From a checkpoint of a small transformer trained on Wikipedia: 12 layers.
Each number is 200 + 40 x the weight over its row's rms, rounded and kept within 0 to 999. Layers, rows and columns count from 0. The size before them is the row's rms in percent of the matrix's.

# down: layer 6 MLP down (transposed), 1024x256, rms 0.117, rows 469-493, columns 64-127
# up: layer 6 MLP up, 1024x256, rms 0.112, rows 470-493, columns 64-127
down469,105,248,204,187,160,156,216,158,182,233,225,181,181,176,239,185,183,223,220,181,195,180,113,124,205,136,221,212,241,187,227,195,205,192,192,197,110,231,238,191,173,217,110,186,223,206,217,156,221,164,215,228,249,225,157,210,247,216,175,192,162,139,236,250,237
up470,094,210,188,188,253,239,238,109,214,174,212,253,255,186,283,142,233,207,190,206,207,237,215,206,254,188,194,165,200,214,180,209,175,218,241,258,174,141,197,216,181,236,283,169,164,218,204,99,237,196,207,176,232,187,244,106,180,189,217,199,156,165,243,201,196
down470,093,246,211,161,179,211,122,220,248,263,220,140,215,194,275,220,144,248,234,207,170,179,135,118,190,178,160,223,58,267,151,220,215,225,227,217,205,288,161,182,256,208,153,199,167,199,229,109,259,233,201,149,205,206,204,173,198,185,148,210,240,214,190,199,234
up471,099,265,104,189,175,156,175,201,177,203,171,210,214,198,218,219,215,214,151,263,246,239,274,220,221,188,192,196,240,175,146,153,239,222,174,180,205,217,206,270,205,132,210,228,239,188,187,187,139,148,148,271,296,177,77,152,218,126,148,184,191,192,221,185,207
down471,098,239,168,186,190,174,145,210,248,185,211,199,268,213,179,217,297,150,204,151,210,251,164,162,226,223,211,151,211,256,147,233,249,205,175,154,191,203,205,215,308,212,234,133,232,278,167,84,177,179,185,140,229,232,231,227,224,157,182,202,138,213,250,193,148
up472,093,209,198,221,143,210,209,176,183,223,230,144,252,194,140,187,174,248,239,289,168,210,189,208,212,214,195,186,163,174,209,231,134,212,202,188,163,163,220,224,333,212,182,208,270,271,226,190,165,195,181,215,192,193,212,226,227,197,164,113,120,231,188,220,141
down472,092,202,179,191,181,161,161,198,208,113,144,225,141,190,201,221,172,242,131,214,238,177,175,138,163,226,214,211,248,277,203,205,170,208,210,168,185,272,265,150,216,110,135,201,237,176,256,131,216,165,204,142,207,209,292,194,214,279,220,207,171,210,202,116,200
up473,101,153,166,233,184,262,226,239,180,130,240,192,212,238,172,207,206,213,204,185,203,137,156,236,129,210,183,191,177,178,246,305,194,154,196,208,215,196,317,200,220,196,192,212,228,255,183,302,268,203,182,209,170,133,256,124,309,204,217,218,230,180,215,207,255
down473,102,224,201,193,243,146,242,167,195,124,196,219,256,147,22,228,261,238,278,211,259,169,232,229,259,194,201,182,180,226,191,203,156,249,201,180,216,226,242,221,233,211,255,220,172,220,194,264,179,252,140,149,185,203,195,176,223,209,204,252,245,209,167,237,146
up474,099,159,139,153,251,224,231,136,214,192,224,221,189,171,210,243,160,228,235,223,203,220,245,168,209,288,175,205,199,190,235,183,102,235,166,158,251,146,210,264,176,233,168,193,275,206,196,211,276,224,256,167,170,113,233,202,225,179,195,191,260,165,268,222,165
down474,097,224,136,225,194,198,203,214,157,177,185,145,197,212,191,177,155,163,92,218,221,203,199,251,252,160,189,236,213,194,197,174,227,244,158,188,239,217,153,193,238,138,182,272,245,128,248,198,201,242,182,142,160,223,192,248,294,249,197,137,174,196,144,177,219
up475,095,209,259,173,232,226,257,156,265,237,185,193,74,216,235,165,148,178,162,212,185,110,161,248,226,203,233,153,166,182,181,166,148,232,190,241,223,217,186,229,192,229,255,241,200,244,146,184,214,225,225,225,216,177,176,158,243,247,134,228,196,207,136,242,158
down475,108,199,126,140,269,215,126,155,163,167,200,171,180,181,192,241,188,192,172,235,221,263,196,182,198,134,233,235,178,192,217,218,219,209,164,222,202,222,156,237,246,225,230,202,226,140,171,190,168,193,245,180,157,191,145,239,173,201,181,190,163,154,180,153,191
up476,103,167,222,148,178,232,268,190,229,173,167,140,210,161,284,219,162,182,159,187,204,179,226,216,194,194,128,235,292,237,289,173,197,241,168,182,199,246,198,285,218,174,209,178,137,215,154,189,253,241,190,198,217,160,156,143,242,286,186,235,158,313,224,190,238
down476,105,248,202,154,166,185,166,185,187,210,225,186,218,197,242,203,158,172,276,153,236,180,259,163,257,126,212,225,183,152,179,180,162,251,172,209,274,200,256,223,221,197,193,134,288,225,141,229,199,162,131,210,217,221,192,206,245,197,188,262,206,190,220,219,199
up477,103,247,143,245,205,146,153,221,238,184,215,251,253,156,198,220,193,140,245,209,207,238,140,152,267,248,220,188,233,151,231,214,265,168,248,296,214,171,180,137,281,184,154,166,160,153,190,232,192,154,232,176,218,219,236,151,239,192,203,237,238,226,158,215,220
down477,104,188,122,207,206,210,223,197,191,239,244,165,141,178,143,174,255,233,264,209,165,223,209,190,209,212,255,139,142,142,230,264,240,184,207,220,203,156,217,224,196,234,233,213,164,179,187,169,228,191,193,195,208,267,155,147,200,204,194,203,191,181,255,209,209
up478,100,147,254,255,220,243,227,199,185,186,257,222,157,197,159,269,140,211,162,232,244,120,93,200,214,250,210,169,133,214,141,173,200,157,223,197,218,178,184,191,185,184,121,175,138,261,182,182,172,226,129,143,180,187,156,268,141,231,169,219,231,233,312,168,255
down478,099,209,214,281,265,186,228,190,124,209,182,200,194,188,53,118,171,243,240,230,168,180,189,203,288,210,176,171,175,140,164,191,171,264,173,151,160,242,214,231,165,177,167,222,237,190,213,137,154,211,230,188,188,199,186,215,169,226,175,210,202,232,226,173,171
up479,101,161,150,213,165,200,204,215,138,209,278,205,203,204,170,172,183,145,211,257,162,228,263,195,289,234,175,181,156,256,157,169,262,241,249,273,175,247,206,185,279,178,210,189,266,204,200,236,204,137,206,208,174,166,232,228,213,200,224,163,196,157,236,219,206
down479,114,172,243,304,157,151,269,141,197,184,171,204,158,225,246,144,158,172,182,185,158,205,183,259,153,235,153,167,255,246,252,142,225,271,260,165,162,329,148,226,158,252,200,223,195,190,242,196,253,198,298,175,217,203,118,244,169,262,214,211,147,212,228,229,182
up480,105,282,262,193,282,171,207,243,219,148,212,244,251,190,100,257,161,187,209,246,212,271,171,257,226,230,245,232,182,200,244,179,159,167,256,208,188,240,175,266,249,144,193,199,168,206,132,212,158,177,220,155,231,232,309,208,189,216,133,206,228,145,165,120,213
down480,105,228,112,182,270,148,180,207,219,257,117,167,147,164,107,209,208,208,227,229,218,214,167,215,277,216,200,145,158,228,248,206,276,188,218,199,210,198,148,290,210,184,135,182,146,250,228,141,190,270,206,142,240,250,215,106,230,179,181,222,178,148,209,183,195
up481,103,194,196,158,247,124,210,229,227,126,120,191,168,220,212,188,186,204,208,220,210,224,236,249,200,213,157,159,130,187,277,246,242,222,205,151,179,160,271,172,163,254,212,240,166,226,215,230,191,138,202,176,245,142,203,203,214,219,187,192,173,278,153,280,176
down481,114,287,189,180,168,172,165,217,253,184,221,177,262,151,162,193,177,270,214,280,261,171,185,231,170,174,202,203,183,299,208,266,191,186,248,189,192,114,237,143,244,265,88,154,276,266,170,176,194,208,270,217,244,162,230,163,137,225,207,185,233,190,195,194,204
up482,103,160,192,200,164,158,201,198,253,184,229,170,121,176,179,198,236,175,194,231,148,203,261,197,209,205,195,193,200,155,204,177,232,265,215,191,208,195,221,213,142,199,213,197,217,198,243,245,197,166,208,212,196,196,153,182,254,223,181,271,218,116,290,210,215
down482,103,228,199,152,204,220,210,119,189,282,226,230,180,221,226,225,177,219,245,206,234,194,213,193,175,221,186,248,204,250,232,168,292,149,217,228,190,219,261,211,181,187,170,188,210,205,182,205,198,146,222,291,179,199,261,163,209,225,193,248,222,227,216,203,241
up483,101,158,120,231,190,137,201,199,156,180,236,183,258,193,214,167,198,159,172,136,189,258,274,187,260,203,160,217,153,220,223,209,199,244,257,143,152,168,164,203,198,249,134,109,199,212,219,211,209,220,225,162,208,192,196,134,238,211,169,221,186,241,153,197,173
down483,096,194,215,184,179,248,207,205,167,119,215,194,227,244,148,182,190,229,225,260,322,173,201,257,234,167,171,201,222,255,146,210,163,218,248,116,206,184,177,205,191,247,221,127,210,243,220,149,253,150,160,154,288,145,258,193,137,282,138,235,247,224,269,245,205
up484,091,221,200,181,258,206,210,192,255,119,252,181,170,173,220,191,220,111,187,148,226,171,214,153,161,215,231,111,227,168,144,155,202,189,175,227,176,153,143,160,274,185,178,235,253,190,220,105,172,262,183,243,149,143,227,245,174,157,260,192,146,243,255,245,204
down484,101,301,112,136,277,217,161,205,175,205,202,160,198,199,331,250,249,185,208,232,256,160,198,202,175,212,238,228,161,267,154,221,245,140,134,181,161,179,208,209,196,272,132,186,225,161,188,192,214,236,186,179,147,184,229,219,237,212,204,204,173,194,230,143,284
up485,104,161,166,184,156,219,246,194,161,152,194,196,174,164,234,177,242,244,265,195,150,287,193,257,230,254,181,175,228,182,210,166,180,243,208,217,212,212,207,172,192,273,133,178,168,177,139,249,259,184,172,147,241,215,217,180,158,237,214,242,206,216,236,253,128
down485,104,224,225,150,284,256,188,103,184,135,204,211,180,172,79,175,266,174,164,267,237,259,205,153,275,267,152,238,191,258,175,243,220,184,155,169,163,237,243,188,222,166,174,157,147,139,225,244,171,233,190,223,184,225,228,251,226,220,194,167,313,176,163,209,223
up486,104,264,250,179,312,183,242,194,257,231,264,210,251,161,221,194,189,246,133,252,287,178,232,187,155,229,197,173,176,89,220,211,108,200,188,241,187,216,245,223,204,166,144,237,175,210,191,190,185,165,201,221,198,255,151,157,170,257,233,194,229,222,196,178,167
down486,109,288,221,301,208,203,200,200,230,211,241,173,122,196,193,195,136,260,216,218,197,172,188,238,152,207,163,222,149,117,230,177,186,263,198,224,219,156,248,208,269,253,160,222,206,233,180,169,189,223,252,233,175,317,275,238,181,172,239,172,207,198,154,150,220
up487,107,148,161,238,207,190,236,244,213,160,219,249,262,148,252,173,240,145,222,185,233,213,210,213,168,232,148,173,205,217,187,181,140,203,221,193,190,224,181,209,226,136,204,238,272,129,210,213,109,254,201,276,235,141,206,194,169,206,165,144,203,171,114,140,227
down487,111,237,181,210,188,235,236,158,190,155,158,218,233,202,211,238,222,202,138,131,199,213,196,206,216,164,263,183,190,183,216,196,95,231,176,218,279,210,155,171,196,151,192,245,223,170,202,222,165,253,199,233,175,185,229,197,228,131,182,221,206,120,222,197,145
up488,102,178,188,211,196,178,243,291,219,158,239,181,219,305,214,134,187,189,144,227,190,199,145,172,256,220,142,214,244,283,206,187,203,132,202,199,197,214,158,222,199,192,155,232,122,211,198,212,219,162,259,259,295,285,176,192,236,248,197,210,195,244,270,245,245
down488,098,176,237,233,282,181,144,211,181,136,188,139,227,207,6,136,195,173,216,217,211,204,186,271,199,253,198,177,193,252,234,185,259,273,207,219,245,203,249,303,228,230,238,157,174,197,211,184,238,206,154,250,233,235,156,160,192,199,198,219,236,210,238,127,194
up489,107,172,232,219,225,205,178,181,173,160,226,160,199,215,243,203,227,195,241,210,178,211,182,206,240,174,227,240,194,223,236,251,168,166,161,208,145,238,175,292,212,185,92,217,214,165,229,194,235,149,118,190,237,204,152,149,289,223,230,202,238,214,205,193,210
down489,117,153,228,138,210,192,196,176,119,185,237,175,226,207,141,192,167,214,221,216,192,189,234,172,129,161,182,258,233,201,123,248,168,125,172,264,185,159,199,174,190,229,177,245,194,175,291,212,214,231,158,174,205,181,236,208,186,203,201,184,289,199,214,151,137
up490,098,214,225,169,201,246,204,137,214,232,142,220,195,199,145,232,255,170,145,194,226,201,221,309,239,192,206,177,176,186,177,239,133,218,146,158,204,184,253,192,214,227,210,179,210,175,193,198,246,196,177,273,239,192,219,139,225,136,239,115,155,205,216,228,237
down490,099,224,196,217,216,270,240,166,219,200,167,233,168,191,237,247,173,168,211,197,210,272,163,226,197,274,185,184,260,203,241,270,209,144,166,196,190,203,273,216,109,224,158,124,228,215,139,231,246,216,190,228,219,178,205,176,231,173,207,179,204,171,114,209,230
up491,092,166,232,201,221,228,222,198,241,214,234,173,263,178,174,244,190,203,189,168,148,161,220,252,210,249,196,121,202,246,190,164,136,181,273,170,168,177,239,250,300,189,226,156,90,217,202,180,219,204,175,184,168,196,206,211,188,220,170,262,193,210,238,195,231
down491,086,191,179,204,206,174,174,243,262,191,207,216,249,248,278,227,247,255,196,226,153,167,195,196,171,145,111,211,214,125,165,199,196,161,213,213,161,215,240,223,201,164,227,249,191,229,213,259,233,103,243,184,265,165,138,219,233,240,105,240,235,257,117,244,174
up492,105,215,163,147,149,251,177,300,202,251,172,181,232,196,226,141,208,201,186,185,159,151,164,109,131,175,275,187,180,185,248,151,170,208,187,186,163,172,165,228,261,156,114,191,142,179,174,234,254,150,191,205,244,173,196,154,130,125,196,240,159,215,206,215,232
down492,104,234,232,194,144,233,258,228,214,219,209,236,248,228,171,198,197,221,200,266,241,281,138,217,184,144,212,190,196,238,240,174,177,226,159,222,140,252,175,196,228,173,124,177,145,217,134,227,181,227,123,180,326,145,175,175,189,201,178,311,213,254,177,175,188
up493,098,158,213,164,193,132,155,236,217,192,159,165,208,169,127,245,188,215,164,219,134,186,203,236,270,188,171,225,175,232,170,169,229,224,207,239,204,143,238,175,236,155,97,186,172,237,167,247,166,205,231,276,202,226,262,238,211,183,172,168,229,178,181,178,159
down493,091,229,194,207,214,165,231,113,157,227,150,178,258,149,201,215,268,186,213,286,183,248,175,225,187,170,192,135,292,156,240,126,166,296,179,222,144,235,203,176,173,163,258,139,167,243,240,153,174,230,209,161,178,223,212,267,292,210,135,162,204,285,190,255,215